{
  "num_key_value_heads": 4,
  "norm": "rmsnorm",
  "norm_eps": 1e-05,
  "qk_norm": false,
  "tie_word_embeddings": false,
  "parallel_block": false,
  "decay_fraction": 0.629,
  "final_lr_fraction": 0.05,
  "doc_mask": true,
  "dataset": "wikipedia_en"
}
Each number is 500 + 40 x the weight over its row's rms, rounded and kept within 0 to 999. Layers, rows and columns count from 0. Numbers have three digits each. The size before them is the row's rms in percent of the matrix's.

# layer 5 MLP down, 256x1024, rms 0.0443, rows 109-217, columns 0-127
102:497487435467479494486467549489585545525487571474545476470491521579467570493490520484512474520468467480441434501498487504510520545529502501459536470469509486470520520480490483482525485524539533469532431549496508438459492508584464450560513538486539528491503481461545490444487490538544503496477441515536508498490545500494479526487531488543469472460626504428544499457476453470481523487523
096:448483500514590526476463552504489497507449566519464513545495476447496492520442547509527517480473494473537539555466459551522474508467483512562522430484463519523548482525491526481494486536502508482581578547459566610540548492480497514584508525531512447441457455524516520491534604530549440516525535518462513530475571521440504559536453469393468474494461473520471458502509452493486551487458
099:460469480501525494451532546503458490585528505530546533525437498512477476491434516483485586443495512466464517430555544509565541531521564538479521506394552475430490519492444518452466457445456490517491549528463541417468482475447473566463566605444474527536541522548495485507496492501507483492512525502481531476539418515441515487469428494546498503547468506503534539555553512469487518519534
100:571498493490579542499519453508504486488481452424460561579508515503550463539446489529494499549526513511513528557595544470519515396429466530475501510531476515493426443499569448455491503511479516522490487482485484474578459486537467518563514444394488593483467469503528490426496604559510529516465463532500454485530494497441559477508505495511535541527466472489466517496490590535490460526498
112:529426471493554469533507479442494459533463426492541432473473397495486557467560550457479500538468456536585472505558495542539508466475519455449518514499491481537517546466542532551444489566422535470539462530479517493448519473469537491454535548516535586470452537509522428602476435510501435509546450556478515510550487473545512492554484572566474538529483506466518506525509500507438553437480
102:484543485488439487516529534560486561520510571536516557460488499533584442538423446417497531475502513541540466566456484531464456511484504496554528469489513449476528489473528481501503573515510471490489556496579500389527457444523505460508506501475425460591490488539504530446558525484501507524544492486414523502541546439568586495442514538466557532625536515506507521456452462476492480535505
098:576529494573564545483460458464483518444530476454484511500455518459562603506487518547513553514490570484448468535475403469469535494469471493630477461500466442525588513545467544483511503533457493518524525515512514427555521440468551539455513472440455575466505520535496455484520509517456514458508518466474485579485430520470521538491504453487507481559556495445514484488510495538444547440571
095:481550542502447454458481550469560510498526531529438541428486529495470441464506477530502493461554545535500445465507444489532521518519469533549588499477441545414509473472422583495465545561524513455547548531527557508524507543419553564485488522455494537514465493528579492423539415427499534528565533477501564489471450484445474515504596597468472444528539539536399490487568509502475496458462
103:467527544477483505500513491484479457556505459506516508445499494435530504499565519540521452527506444514517530539519560531533478424548500481570529479502458474516560487434461541487446504573541410465496555531556494529534518556420515535587486487490420487555458467472476433535489538519541475514508545487539463477494491534501563527518496416532451513507498491532491509483468517411500448498490
099:558511411458505449537482548485480468478462434504498541507452482559423454469452489429526523481501430484433485508445540560491477514462485440510455547500525527462560491522490565518533541439481427459465501490490521493516532480437509513532529443523501455410516454509510499526472501522488499524479480430435521464520488491507485463506417520539466412535442477497506505612496525458426497472533
100:470629589572443513433529569492544546450454534443507570458471483495565459470542496491578557507531526524502421484538485489489459465488487464474482520489445472520552457569508487491473487496545500444521453508539531521538507495521467519558494490459517497508431548491464532534574525505459500468551417448508523492512427537499561536509468434529459526449478547489493530503552477477477488582457
102:536472513535543400549471531502494506483524520479571494488502501484588555480528420452431525545504464543538518440468528559462473522546501458461542466505428586481456474571457574556489502453487554533576438530569505450572497541537452481487487495527512496502566452505543443515543548466505442521501536452484462506471477474493491494469447500547498485441410504524562486521451505501454569555507
096:435513474485473490432504464521508518522425592496429516468515542481508588497508501554535476525591550517486503512520509555527426451454449538459525586528442443505522486492513521498476558486442440468489412505469528452366487478529468490506517511481534560523452450450538477415471469524470545444481577514454512565482524486515466493537529456469505465497501446436555467521537519494518556472457
103:463593474477480497498520500551558499528482527484648515527560449441519505552468529498432461467516474508550559546554519479495431499494494469599456485527599476602474508451461452508548535484533532479489455513521565500458503505526522459500506452567467442437475486529502484548548555485497483494533502511478470452534487445495566506524448550504481544490498539540466466555518506383498540520523
097:508506474528434515458527455459553465462528474477503531471507474473585426531461416537496490524502453493409468478534517499522512497448539419478486550444515504541518453470533507489502520490452485417462552533480504429527450533515509538475510454504457505452465451415526475438504467528532489507472492545553496466545517476562552502421464455530553483431552474508527488489529458467473529538501
098:496478473460455533549458505461503467444543462441442437452479547551527476469469546480466511391538515532541491520474473541493469492533546507561432474469482523466453520536407526519462490503560502485507548491490485486491493524465474505497503504541507447552533487443420468548513552533511534503570480538460517466465529491497524525475468551500492467431525520510534480553505470523519501490567
102:481526485580548381470442514550412484462476528505526485434494487438390465532520577501433496524515458520500495553492523444527515492536567465545470486533485534532487516518489545435508539530543561449512412491512549472559494431476565585568467532488486509480491490504530499527523474520489516520505468500563404524604469485537434556476545540603483486476532486486476486439403514442514504489502
099:564484458507544512378481542529503436487473506527513494580489530535478435560575531494584494528558495457540497541500609517585453495518515445489532486502480493575552528478474419568512477481517529485511539498506499491444451444456442481468512456463561467585517541473464513424520563517503518503490546501467539537478549503474470467546389487436522446562470497507482521509498525485519485474493
102:494412515481519541462520495532530525454488544427449441476572543521493554458462514424479503483499511442484490457445492511557457537556553549480491561504525493513574491504530496545445443526477460472432564465573481484472502466546436510523521487469479555511573501501436534465549543484470502457492511479456510536493465449453468478496433450565536561484520498441463559524441412507543544503513
097:453469435487617525513492483518454488493488484546533537497484418573526589497384549379542524557505524448612528532565515459500432529463547459555480467509511424570449521526562498468514566452446475435501590503518516556538496523540573527493450446562458488476482585487581462522499506520450506507478469478481506479563536483483587479467428533535481499539477506550511445502483459442517510479477
099:473538540455461522528461512461454510488529467520541474518496439549466554517517503556567513508524461528475456463497458500531473530497518407572546500432461528497546449594474544508469450494432475477445432514546549586477500486467510549526529507564508525502461413537492503577494524494491424539490453509531545523483508615554558473571422396480499495446503513466522504526459501474475443500474
099:519456465526395533464507546490496495519489462487501491574526502558496481495483506516560486492455539534453460477505537490513559496468522475495421524453541407476448500491520514476482448522493436491435558508545480533440558543440460532496469477427434523521469477475487518548557521578480513479464536426619502463574496532517466485490524454527481503523495498610521470498473494409462449485559
100:467527516484504423486581488500453531420526492484510429537436509536562478442510501461550552512532545434493459431556478440522494482502506429470504553479477519517487478496440488466460518443476492450539484485490462430513503509485460483457448495495479563556452532551458439498504463457565572481529532493534520439458563519499557390479494524554470474484530490550483490508474484515463514494539
092:494481516503576478560443541580562431470563522534466532522481486489456518517487500512491458527471439406489444468505505426525490550471512554522483486484537486484495534533494450510508440523528546452587513518516484483519509483533526509479504493478517512559540553534531426505542524463556529446528438502496482502467576474517556535493473535477534619557495543485490427452564525526594463507496
105:492564495474507514497523547484545468496530479547499491463456451542480437528514493530505489577523566447515462573495519459554476464541527453560474496487472448471502490492443518501516439468495586525466535456433542554518519505496572531524491495523530494496404469475535549452543451507517509487396502527525526525504479521592430494501530486487537561472501470493440476499471536476438518548444
097:569474528492531486435491499462515441553507461518462530472496508503551448523513485464476524440503456510511550470488534526500573528459434522501558480517505481547525566463529459511458430492565506485554504495471518482431503500497482497520513598409486494524506469477558488506443466496496575488519508533491576508480484520477480493542539572398548523443579548490480464495542493520522561451524
095:463504471520447476502478500490541431467576518486557486495508505438477459489433525588424460435515454516481545486450503488480518451441520564575467534538514537532482563493504544503496471501498483473539549422499487431506554446516426540522419573470474525447483466488443457526512484466488491462491450474564447444469535516570479482500466523488488413454484518492479513432494488489561535575501
100:505508558459474574575591505446494480570505538492433506545515513490531543510480482521490505507508526488517527390513430523506445528544441510555543518475496460515473546491560512516440491467515518505489451528518545514463490500543446492532542509459526414597495482482509538496541535502453482537409485529462533451503456537516471491470535553460508533465592539521496558450469475507507573498443
097:457493477559448562476534557477455526525507549512492496467477545528498480492554493404470513460562527548512483491482548534517488510509528518465508483428554429576524463517492522508473538530446514475526489519540509496461523531466557524504527539482500434493476530487473478524552463541555531487511517443580509457440486516560506479520480537489563520491520514475499498483453493543510459462512
097:376472483444499472526527582493514540473524486525484514541479581547452507489520446448442485455550425486530476535442496573411512523542474510498502546477553550568446507562515513567463569475533443457486523506545482580499491493510512568494458583501529462483473523485465566469515524475577576425521623490503426473479490509434482494536504508452427528494454520569527492540409464462505578509515
102:530505485469485520497553476475478467550520551437509482403518451451483518490470545478494481515543492469528477574557525435558479465453525484526480487498599468484495564492524515504477494521427538457528508507544510474529476518474499538512466525510488528535464529524570516456505497472439511469475472579490493491453556407512541492419514520558429577506529525552500466598488443506552532547507
099:463540462515436533498569498488481501526478523480544488525539540483522498461501438501478483560441457494450449514544470456464534480505474451559476517496497476494569494425466481569519482534569544490549463550522453459469543552501543531440520531482534421545476463477513502430536483513479539482490530533481602464542490478544505469424482527397476508492463525542548449419517513436508407443506
102:519512487484497561553505477509423489487533549451565507538456454386449509540522437503549590527473511446546453552494545440440545497474468510518422411518630508518487463549488491488512473432603479413521505475487518514467492414498531535422552492508540527444567434439516469502492440478501450580423501599484594551629533509508406525573460539509538500552488523534481475556590532482557500512494
104:505524594488513443496509574566561480497490534465503505450530551488546407487521538483451495427534495463472457522489492499463514534496540523445492516471502539564494549443533551503475444483434456521469467494499586452488517562589487578545486518524541445475559507509473520532556490489476546463486557568461433523478494587438523521482436505503474468451459459474476551499543470521471483511503
100:535452439474514517592488486514489525511506505526535507521432450439531541568565448467527540530572523540531532578430504526578402529455529464553539424487502471464540507493509505464490527475515461446482583471525504439494530506456487492454569425521441455515573524443481520550478563487465531463421479455523523485450518493505367453509535521496461426492547497523455448548409514501517523503574
103:489502476503549485450446489539513584515510501501558486490550475523495580522565486476488461545562507508529597549545445419551474520450464465529522575544552541532568471516420551498514471530462516516513483524474485482446529465518484420505510481440445453486566539536461515483443438480512433438559440499493491464428498480431577480463511435477554496646509514531536456481494510526414482470501
098:438582556552496464530530482498470521457519550503493450425497519526550448493446494445476527514426408523554489505525466474443534500449504537581475586494472500522444437508504472519531559505521485495529499509547533479512500514522538495471507480580473511448433522549519483436583502472523586554554523521404473463446465504463474524505504516450500501522514505563479497472614492534489549527532
097:537432566528496413423511444535478524632553503480457479534541452507515509441476577457508460532511464476508553463574499456494535452570485519494468536529486500517571506522481512549539476497441568401512535532488475418425474455491568528488468525438486477502505490541506409590482455408503445521494516527404535513495467506471499491521437513526549579465491450426549448428494449504515519521475
095:496485513587534513529479534495533527447508497515522519507464489461433478485507504533537503499513458577590530404482446507494490523490489437485511500542393466532558460465516493522511530499503471526461492525491479501546527569498471554527461454526506507478474574471494502581502487523504443508471536493530478467432476493505502515516542470572537536536496544443493480494541443473513506488464
100:478462541493527541467518507539494563556408500525489491479539464532536515459485481505461478529496522480462516535517571487510493524517571563501454555476574555576448480510558428473462448487464536530443495484565481485467459480540510487514513581503470488526493491547505382529522502461526517487505568482474467479499484461427475436473527592447418485524491457492547533467453530539466492466499
105:419545472480453484469502509502489470571454455502601522514510440467509412496552454485565508459482492478478601472475502559496458523507414452582535505533433493562509498463445534524543509489487502504442437434540468464551499520451484504441511490519490405574550566463453428506506502519545481488506524466494523462521481415454512526462453498528551522483511571531523491536484468465525510502481
100:479543504426519522464473477516518485502458502478521475520568488509465481504472507571516508616516499496442522442491502487465512512544486547389500500491488476487488502474490557543474616503489518501547595446470489419559453577427511525518469495516488497487457372520445548517542514524462522473487476526479475501484505492471549482438525478528529502428428560463480491516528511455531459500471
104:519517452535509526470460478491478477444440456481491523503532526499496479510528531490486486562507466473482499458566499519490508444557512494537467466565463461516516541536421455544440493466454447500437554520588485503409483492507558525475490506445455491514543469538512565519537570469477473523502549527485499561559471465532544485524469460482499552524489515495443543458502558505487413501476
099:534503463495486478546533428461435509503454562479505504473564495506494460487556492476513479493475458545402455556507470497470485532551468523524463543540609549551447493479428556519550485490513542566494557462543519531499467463461523512408503486569478452536421509423473572509604537492468491496545529521516553440531572554538431549515491515567520495445487476493502488440468478539465514502507
100:538472465585492503493501517514531484514488500561548517475544437533512474520537518456472465483531437509487464485520509484518568527467497499498516504524522457569505494517499494517519508499437551551504466512454468517514405406461520546437458547421454478552529544508534464528501565473484576443527409511561531535557566400510502448446553537478486449511511525490468507457505480472545476488488
100:528601433459490503513501454492426488510458486524572489516450488484515473469437475442479509542496431451435544495548617494501457488462485364513489508519570502516500479463450490492471536500512486486508594424510518462529540539463514510519476485583527508590423478481561516476604499502508536485528502502529504496554476470454473422503449539418495538515425509468440497511498478546537436440522
102:472515514544562486476478506513487490483491554540451537527512536476458527425529525528469426474564494497597432505457501494554459494455526435487533507500560529483471544514496525483495494530447516505442488535547522528541460520424499502524497551493489511534475504445510491450575410446510490487525574515495527517543381530456480492536448457433516544532473501463436431568526514478477570515504
103:517491480492517490614512503491545470494419538434575473463460501523537498575524468521432486441475510515498535591537521470492464484487483477498499572518466475592502503495552490487508552520514563471566449518534467557493434515440484492507518435506525511452486427520488450531587435513507616520535473520515499503502562529560500500546518508524470583507499522499465478516498463452548586438496
101:453478469531532508478428475532535507406572484501460528552503488465535427469536490459508480491490535501534539584506514483516540493517484476540509509495502454484480513472491479497549522496468539532463531540517417519443482470516539502457528358520544496508523548527496454496466499563459477441496552435555484482515500492462481447528481513476580452512458462529479521567542471520493553505554
092:478486570477504469487523521491551498507447427533462426477554572484498510405561496553501496499487523552429476475428480563512460530459542469499466555510534526579497501489491456465471515505472469486575509412494466552497524428438505525440528539539483479482481491552417564555485436522453526565556507459501526453551476535516424511480559485504529492480442430487501458513468527476444461507560
103:570496553524525553524526476463498454520494584491591495541528452502584532502469485525528458464449487498549549500540439558484451462456517543499500492496526525458446486487542498543541612489419457474594445467546495456536456557538537470578425447475466480487546538565492402490510505564562458463513496479481485485541542470556512541520425514595526535533542500571560438419590506498502476505475
100:572454463508495535566498494422420508483472442479530434492569500456462554438420518542512515502507446490460429435477527508518535562438556468466502483560516531476547489561512558568447503504457484510537535487499486486495496492528552504577435501465532524542587496443586460522454555489437370476476537374531545526469508446469472481493523492510550506424551433432466460510449490549470558439506
101:468503564492484575534470492512521442504532538542561498449469532502392518435481581536550547559461443525485504484486449504527522529602472548575558470502552456512490533504479448539556611552510519504481545457582503408526449493442503451476481519506426532555504556569515462507480485566469528472452442488564534441477552418559571488467638547558559508522518515507538488592473476471464478511518
104:533536516555482444540588465501488507514477524486540515474468479500506491475499479563563521536470546517457538512543517482452506500542508494444488467530522511445544433517515519524482516467439413394481591539425488435565499500530597545446432526435455518509503518524523505519522507481475427484412420469579534508498532509558600410411508509473531511502515519531563505493518508539515504496486
099:529523508550599530466483511509563493484519576501441502514541549482443534471498564501510461544476472538441531516498494448515491431510461469506499543521451519481510448467410456541494510500529493491491537527527489433435517454556529455522472489527498511518538432532553387540554462520524502520432545504502490539546534478466555484476415508508505500596449472478545521530491551536483483482559
104:492461481481473430456473546525539552474483501529503496493475486531456544522530471511492425513514452454491456518470515556515591570533480498500524513486485530523538592513466445466539469489467518548495626525567462563458555461427471498486475463534558496535472450492480509457444569454491538516518518505497484560506522521504506568551532524504459540520514462427479462472441508415492518470453
098:505536486512460569542512454497491464474607480479505505409451496565405487477525473544432455514469488484496481471507515488547456460441551397560492481507508545498488577508506514544517548480466523508554497488488465526519566489472493499441450566471546524529489522527482481468447494502538457520497421505453521489539434515471490498484434472495439426564525520463496461514510520468512552438480
100:447523423460496455536509568518465498431489409552512490411515481422485497465391495455458522487497530555492497502505495537527511404548518453430490422559517402483467566464532555504429464514507543484441501559532522491450474504425492482458563503541449499583452537453552439478479566430523497401509579469460449481514540480489554479476526563539495527480518496505509533450520499499466453471562
099:496501547503500490505560508483480439526554526447483481475498538512506482510497493499600517470473515488485427545487459502488432500501471430442476549514532525449554557472551515494500463483514499358433467527484484488434515487486578536473487500411526517495486468493490493467463501512505424438530507581527544515489499516477522507499493445534543484488508475534479499484473512531464478496475
101:530506518465458512542544497563455485513497491488488501548487541481517535498522457499453522543469448545434453473425495502494501463516511482515504530545548469567477401466523534505521535503555491475458445483483449493470534467544517510525570469527500561547466431488522550531494485487524463409536469561526520497529503518461545551477505548480556487497501524576512537492509461432566508498462
093:549498487487499490483539488478564457536510442560472440457542514512510503491481461534589451445486439505526499490493499521497492608527514546535510484500457490543452434484518536437503428499539485553444501587523496494519497501526468499526477532523527501461590468472476482507454456488504547463469519526463557548537532539506481480549486547459493448548458522540504492490508529540494484458492
101:459491509499485561453477594434518483480440532496507569459477441556545466585491533585538458467522483478518601457550479438456523512426490479473520486511559499454459499467504541520532502455450505620437456460476492466520507452525497547514514552448529522475472534556586512462508540541510499414458473572437438481540528482607537498457535533385450479531483528564572486501472579507527481490492
098:541502470491442435504505482498489498520534477482534487549478456407504414480477492466525541488487590493467568546537540478461462459460450590470481428483467551550485479514488383570490493509478491405426462448464515471554488448485487504501502460491506548494566518463495509452512461509541496568502541494528449514517516501465488511484475572525516482395487531433468490500410503510531529559463
107:460488462501538494446482581532547590478503405564403483558500569481500488466511512549410455529592463512537547540502420506466468528495502527543512511509506454484490428491463465495507535545523490415535503541451427497409441491491567461467494469466484487514512533484524511451496531495515534532495539483465503447521465447441460533506478480500558555520504460502510494532467525465524527522509
099:508545576473461568443430448495500410586519535514450502551562465540506579524517449537512506566519541510480511474555471440512544491463541532458487510505552492475400484469442521515540457471485547512503534526431522387472514445528527542515487465513514515592476507530512506491454458504480445503461477464562492557538457433517438447447477482424488513518534498528497510539526582484485489491509
103:516570490501533505427481551509476496490539472530517579426477551460512471460464455531464500522492532423501431482462492480472513502539550437459472452440590489561492583513547476557483506521535500533548484487479464537492529464448421465466486506519470494527505504586544528447516509520519485476464462563519462494461527476568469436487492429460531486523411546485584504559478478515460509557449
098:551489556503534503474455425452464495511573566505539461513472525497516480514436486503499571424480431534554488442541497483468503493523443501511500489461541576521425553508545497514519587495507552522567539562510470472515491497479525458418442503413439551398538509501500535474554551460502529411533475521432486432442501454471495539551519556488481477462493550563420484533472493500522486557515
098:462495527466568515512421471583504463458548548443497569459477555453550475470547486527579459475533562507478451531514481537487483523502508452449417493459485497450515502488504497508541530472541512445453440496534459467490499526457519548548455536438441536469463483553536528594576492471527512476456474473464489472471552402541527508439491512501566535453525489462474520470537460492536486499515
096:515479492599504451609474510478528385589510586522482459538539460459457521473452572453446522527466515533517485491482540483412459497573552572488467467460468510489505382530477523520521548454474524450510547581473506457462551505507549461496530491461509479420493538526548395494468540543529476498549450459530456499489518531499520546492464508536491512566490476480446462423539441540464467513449
099:467470424464541471570470450543496504453497537513447544515522516495559434486426549472480449533542518473610529464550507502533498449528503525568518526532472497558509506449521476541485414528504508522542414552508513535515513491483414535502489497538450506446521472511452531486546476498460468483516554510573550463569462510446505563573539473527509579457495458469446466500595504440478465406531
101:469425529479497534528533542507529446519478482526461514447432612556375575481511504531500520436470515492467476444460417480533498482463476536541525526481454476457539447468459477520506524547484546624532533458569458558520498460534498552502541533458455479467478506514490564525503437540543441571514455404659549481483500456452487499470472499545480468528451496462558488504542542573492469544535
096:478521575573456479548496526475516524461543568487560516476460494502473585551590549490580471557463490487505487532485516451446473548528566538501518413468545541498521565490469507535512517493489487423445594480385488525525540488499520467491542543563493545507476443480479504468524480460482456483537507461482575531482508489530488488484468440520496505499481506508493575506551477522561455524440
095:451561459525505415535522457487492445484462510431506487603505504452503479485512508509540515492557432493527424430475537489445571507504534438482588470504515457522537537440504511507466557543469514559485611565486462510486515450483496529512551535506495485529548504545438485578512425505462560536515497514528453555434530490481536550513453509486447519507461533490488524532440505613505536593462
097:524492503472424553501486580467510473520521540502535561529578473459482442513473502473456457510558498516414486488544556459493448467429534476484516506506458561523501469488502521499525488516490489489530602544496516552494410557503488545506538442466478508552491532484455504488564533504557608496513442452437524481528516431533533496478489445472458547473531592534511494486516580492481484418520
102:462499496441564529566505507452471519527513494506478513476517528543502452507555583423501520499456518475555499516476520526496481447471469498436500555493519484536536457495471539443502496494424515469471483486531455576493522500436438511409568469512506502428455542527501476541521476481453430542470478404528499508461536551457460489477482546471488538402438489461521517506476425465503512511463
104:498509550497542489552519511495482427441513441513483553557520389458443605393552478555498539429560521431445500478491502531465614479488475436514519527459455448518494480456469498481559520535466513502495509576502490541470490557467498493486530494505472493522535455531552429544502526530519475469524526476520502489509521498461485497450548463437511531603541606530533484529524473525575473483474
101:486533483566465601508492577493480472436462459510536564505456433545453513518518506472466485513481500518478543502567502525555530565461463455487542544509503499521485416452521473492459454542411482487597448531515499508456546515482479468507505486502523560458447511468535508517457533552496494549515541469522511570512487498395539477554504463557526507598526464484469528497541496544413483508484
098:480460478519460544475499522432467514472436447536466415451541611526554474459559510566477528514530495460464480482464524494507452474470514562523502456493465481523506474586514463467401522543480499527417582490475528490494507481530468457554474401476458526500500539549453594503487473487504495534529508490546431502413550521474563456518519501499483514474507501419481548490502534539485462529518
101:459464514488444509519488491558591540508478567530486512515521495528402501536514534453476443485517520466473483500506465492542493523454504493553563436481541497501494518468452516439485497526468517464474530573386428541486619477533515514446537506439462513525515485474514484514450470551533528527543515485531491483497449485492477483531509444494476471535508533439495543557412523528467497507494
103:433520518505506534502427549489519428451543488495475473442494451582420513560493495515468454489527512526470467543421520546470496481456561500532474476449515514483438502505519511528508567573569411525535442504463554505526477530519483519552467510464525492500541522514523438473493547483509514491510560491460495482517550477496552450552534551512559441533542488502462469459540572514508538460573
106:454555449455462495551516420495504408572511456516515486528457488533514523546499530539581509556502504514459502464425504487521521479459525505382566534485553526469499478557531453491491528450452405477477410494475489554522465497438483454494474492522466491479513522558549399444478479485476466425503472567491522496497493459566468504513548438488507528468485534502466457444514542539477532513540
099:451591407517479528561537509487569552502499455570527575513506511490451500491483537546503489512558488546456504461476499505487546473551580459423494496493501568512517483471449477459484508439489507529565469599462525468437497587478574522478529502460534492526475507543467501557574530510540433476609564527487439439513495388532540495399560466494516522541397500493498525442512493548464489523452
085:423580507501484521440489457494500491550473490514542468486526471492531479524448522470527562475430469478472543511557443523512473577505546450521432512457477488457490628443548498543486444411512538571427468483545519490480485449531497552528480471494577572548504560531471522493532490501563536503501505507544501567523492463486449540479516531474575502513517529496513456463512406510481472517547
095:526457514515486505497494512526510526415511446480411484454442495499513469535494488492508508484511505404482572523449501598589486518453516470490483523474572439562449454443506494514479602553524476522503538463437570558504494498541506468550553548484456500534488530484529569531485510522497533520525541460400513604480480500490518533541414438515485525540465493556495466485437507480513508577479
094:407587468481452466404563464509463545498431502466473435427559520466558561551493543583522489489544488464514434513472492549530576527513503456579461507462492506508443455523469588539542474482467496499530491506520546505580541524515474524486463540490518469562581503474595468463530515486523500544489489523565513551472486473494520491463496404446463521512516540520434431461461464548509556542479
097:577466531508457457495465413478546493436482561537472504456520515446512482528484482491525453436514519480540518510439470501445449514494541406485504518465512542450522479456504508579568512475488583498501441498551485450474455483513509518555488530578496429494530456531471577518539529507464500384527571411462528500499507533521541505543485412537464549494527500524503466559501519520491499518478
097:497503509535465507385506445449511486502531465459474521514440407513464476384509524500506493543438458468505419476512479452483539511480525503474444523535460512493523532511496538462517582473511474553550482485433477484548506458523536503477480580488440479502447578525508486510495482506497423516497461519570501552553470492470457470480472490520539423559473497522436428447496533492549490492481
099:501496497485525513482519421434520529481518516537407476537497468468476558454502503601524526468511480504496451505515514522467433499481510459519416524471471538482452447504464552510477515511499500511513537543545478530498483495443516565553519429498509479465482536456430513533539523540504458478486522429611480601456479543511412485484494444485428456491415527461541488490483501570536531484517
098:509479479510499592435489434479478451500505506539461505553377476526556511504527506436466497496565489554549446574476489529465563453506538429535507484419507449456538443452485476458505456430432485489456592458383486496602493536442545525488528528413548516506459493580485543460473547461439502533524500512399455462497475400506498524504503461435472432482456480514471538511518534484476496524457
103:418527468426482489497543479520481490532514514456534468465483545477560541537556497546504493484448527460512553556588495525451435459438404455552541492449533504560511497503519573545515515469574470461459423468468492482383475488465573480448501479505492472547493476426489500463509529471434398503457461517501483481544521544538457599501460582511463528488475501472509550467477524481505449544497
101:585439505492464463468553468416515504480547440517435466534496506504540512466443508480519562563488474541457492582438471573499518507462478470510501429475515505530479386488471480501464528519533553528481433454514474459556495497537481496472468541551497551516476503497520491511452527532478402527553515579486458495513396440541455532465444504488517508468441452478567497477467560522537480474514
099:503487414520471478521486556508455480504480496506517464490468420473524558487602477552516503513506486497554522495521503528510464490427510489509483391470476509475520546552471557537501534506489499487538418449513512530491472532440484509532463558466499502469509483502538471538476535467566436546551544490564413560419513473413491476467497445494491481497460507490463530509501520450468458546517
107:528529519502498487585579435514413503435492516529489573529525482452502502465486489528535472542524509549527445557533493496480507482479496453456475528454460494548475473484519453491589507457511515480490502566487514443590436545512509524461462551527498518466530488496562511471514478532492473460525492487464452470520474549432471539540403550421499522520450464579485521442495528554481517533463
091:458529543523545477532500513524427561507524483513530571474459438479439453472446508490477461492516530457479490545537512418523478566402523515501488555534404450481496432499565453463444437456506505509594476449549548564510517483442504489502577489570505452504447545459462562449535488504546507545530413510511502446476488472524479475530490509528525447512476533479542535534502488506466504447500
099:544452507482426512442510460453493433468590482542499498480483494574496525507506498586483543481499509500464506456477531418478574469498525459523467459491492519519545454503536514489526482515533495486567424531431488547543541486539541486513549571471528509505533481531515556454524437513516530546499539469546522467465546496444508512525469469527480486490444552560527508563571456507533560466493
105:521437483456519531458486515485463486550458457521564561521555504469548524469552482525528498452553482549495557581464546493450509505480563477531480434554527477471488497495530505514438476544379468473513531457465528473432505545504475524483472450504476538486461539476519518510459491515443545409534559482484446466517542446492509502397536448444549486501485494529494476510484482528442542521539
098:573490531450541468491505531542476469550501500488552532503494515468559555467517478583462527516446547445544523550514528481489473502464523456503513451551563543549476511463530559434513540476553600486480443449568472513502513502466509515441541416540597483576386496505522567477491506492471429521475525492492484486562489471484492506547516569504483446536466531558489524554541552553533446497479
101:491506480459456479528508418431471393551448530540455516560543505516523465535455513513531502541514480535551499455561496490512505464533501565414529431521426519542470469490510412515476504489504501580460426525483503448471499502541527583493421518527466550422516504556494485550557530543526478567513459583513489523490513461456514477521471535474505514525502476523537497557429526471563511458552
102:464480558526489566502458498460525516442511450471515441537448528522512496461574472544551453471478483500457471451465504508506501528560574501458527488487545476563463534524500442526466499489447423497528570513527487514491506496492502509488449607454587508499521548576496466587433517523486499547519476460537441520424451499532505545432412529570537494493478583433495424517457475491466517495502
097:503499475534484510475438544479544496424535515456467477474503521510548525532527531513469525489533502504453451528521477527511396532481511578487515448538429470502501500518468545497469484536533540541466471470575428551445463504474517488412448454509451476570425512549432531474499508501444447501471447476555453492479559590512485534523489475463458520505452446509470478443470487507497466538508
098:463494558553487473494538522468478539515502469479502481491474448457496571504528530517476530478519501502459476530475493512549495477414450529525435472518496478475539467453488527511502393495535508462461464487429474522521536524540472457582582468487458530420472514517509507505425422481477453471438464502507527506495512477498488505459483490469534479564536591532570465533540468527589432526441
100:463416548475461508475467482525510509506474509517454539536522509492509466447463513524474488401494560528437459483502515534461518562519538497447486549505505504512484468508528481487504459486545541514513482504497471590448500501577445517504471499506482508544486525439506550494455467529556494453468486506509446532546534535505456499472509490439463492518481467506483547547490428515432517499584
099:553556520490465516520514530490466484540535475482430493498546480488444462536543488512503490515488490544487394471410496512526509447507557461493469444470526527446525516504473493508494429488485403452428474535436501520487515502490564452473463515493583481531509449521526490508479499429467516529464516489519489559493432532426541485535500453551486487516457439493444559464505412532444506469471
099:512553447437474519496539560516507427559554514486502518413503554609491559478495593481492482492500507519464527475538511564560514516480471527500436510464504455457500489497423489492495455529533520484477439498507521516464445544460446478485477502534530530585450488506555449472465503535537423515511469543517490512504442558555509530499470560453493469441495470464516605615517498522453461520481
098:458538507470492429520519575507491546503583538462537434518547499496539452539502475465441489493522424484466464530531546426458506490475498496536543548452462547590482467453444450477491480496470499446549515496472488539515523527389494551451496489581563490479473540467563532453507494469438509499486499471409450509479460469481511516548461480511424438499467503527500436525512501604523505506498
101:488477473565488500509551482479489494466477466554519483502556560587480577467521491493538462502487534454488456544514514471493470498534488520482554525444438491477514511486485431450494516515514463624493509476404509463459504463460487431511466479447541526525470483465580501471551529574493473545511480519477504490521509481501466412519449456501476525581458465428450479466475489500552499502466
098:553534477573548493517454507550473554587417592511535523455434484427467445485382604545491543428500571481485464459450458486453459516474484532533531474498524518481569475535482460518535598527526506469437608502452496405572463474488447468480467578417492532488463571540493509538500469481494553455495515529509574568463576543533520480477512479486532454501527526498563477479500505499564512593455
095:482521530499491480485463462548497483522567470493513484495544514492485470580478513498510500516453549515510564505512534499508453512454518435497415472519454490469487545474503451487562425479514535531473549458510469520481510526556500541459487510512503485476460488496468582514426450503496503459446441420497466487489468529456473502476488526463524552513555430557478498528504464508482509466564
104:493500501517573459555491573462491476475420502505478472502473516483512447562477504466502488505485588569508552465439533503558531507544528496486487514513377475432517536543512527452543492516529472515458434490516513574481521472543505523444491542503533532544478483516525478580454497524536535515522470580487451472535551471551511425468545571584495516523532479576477502430507508468513497574575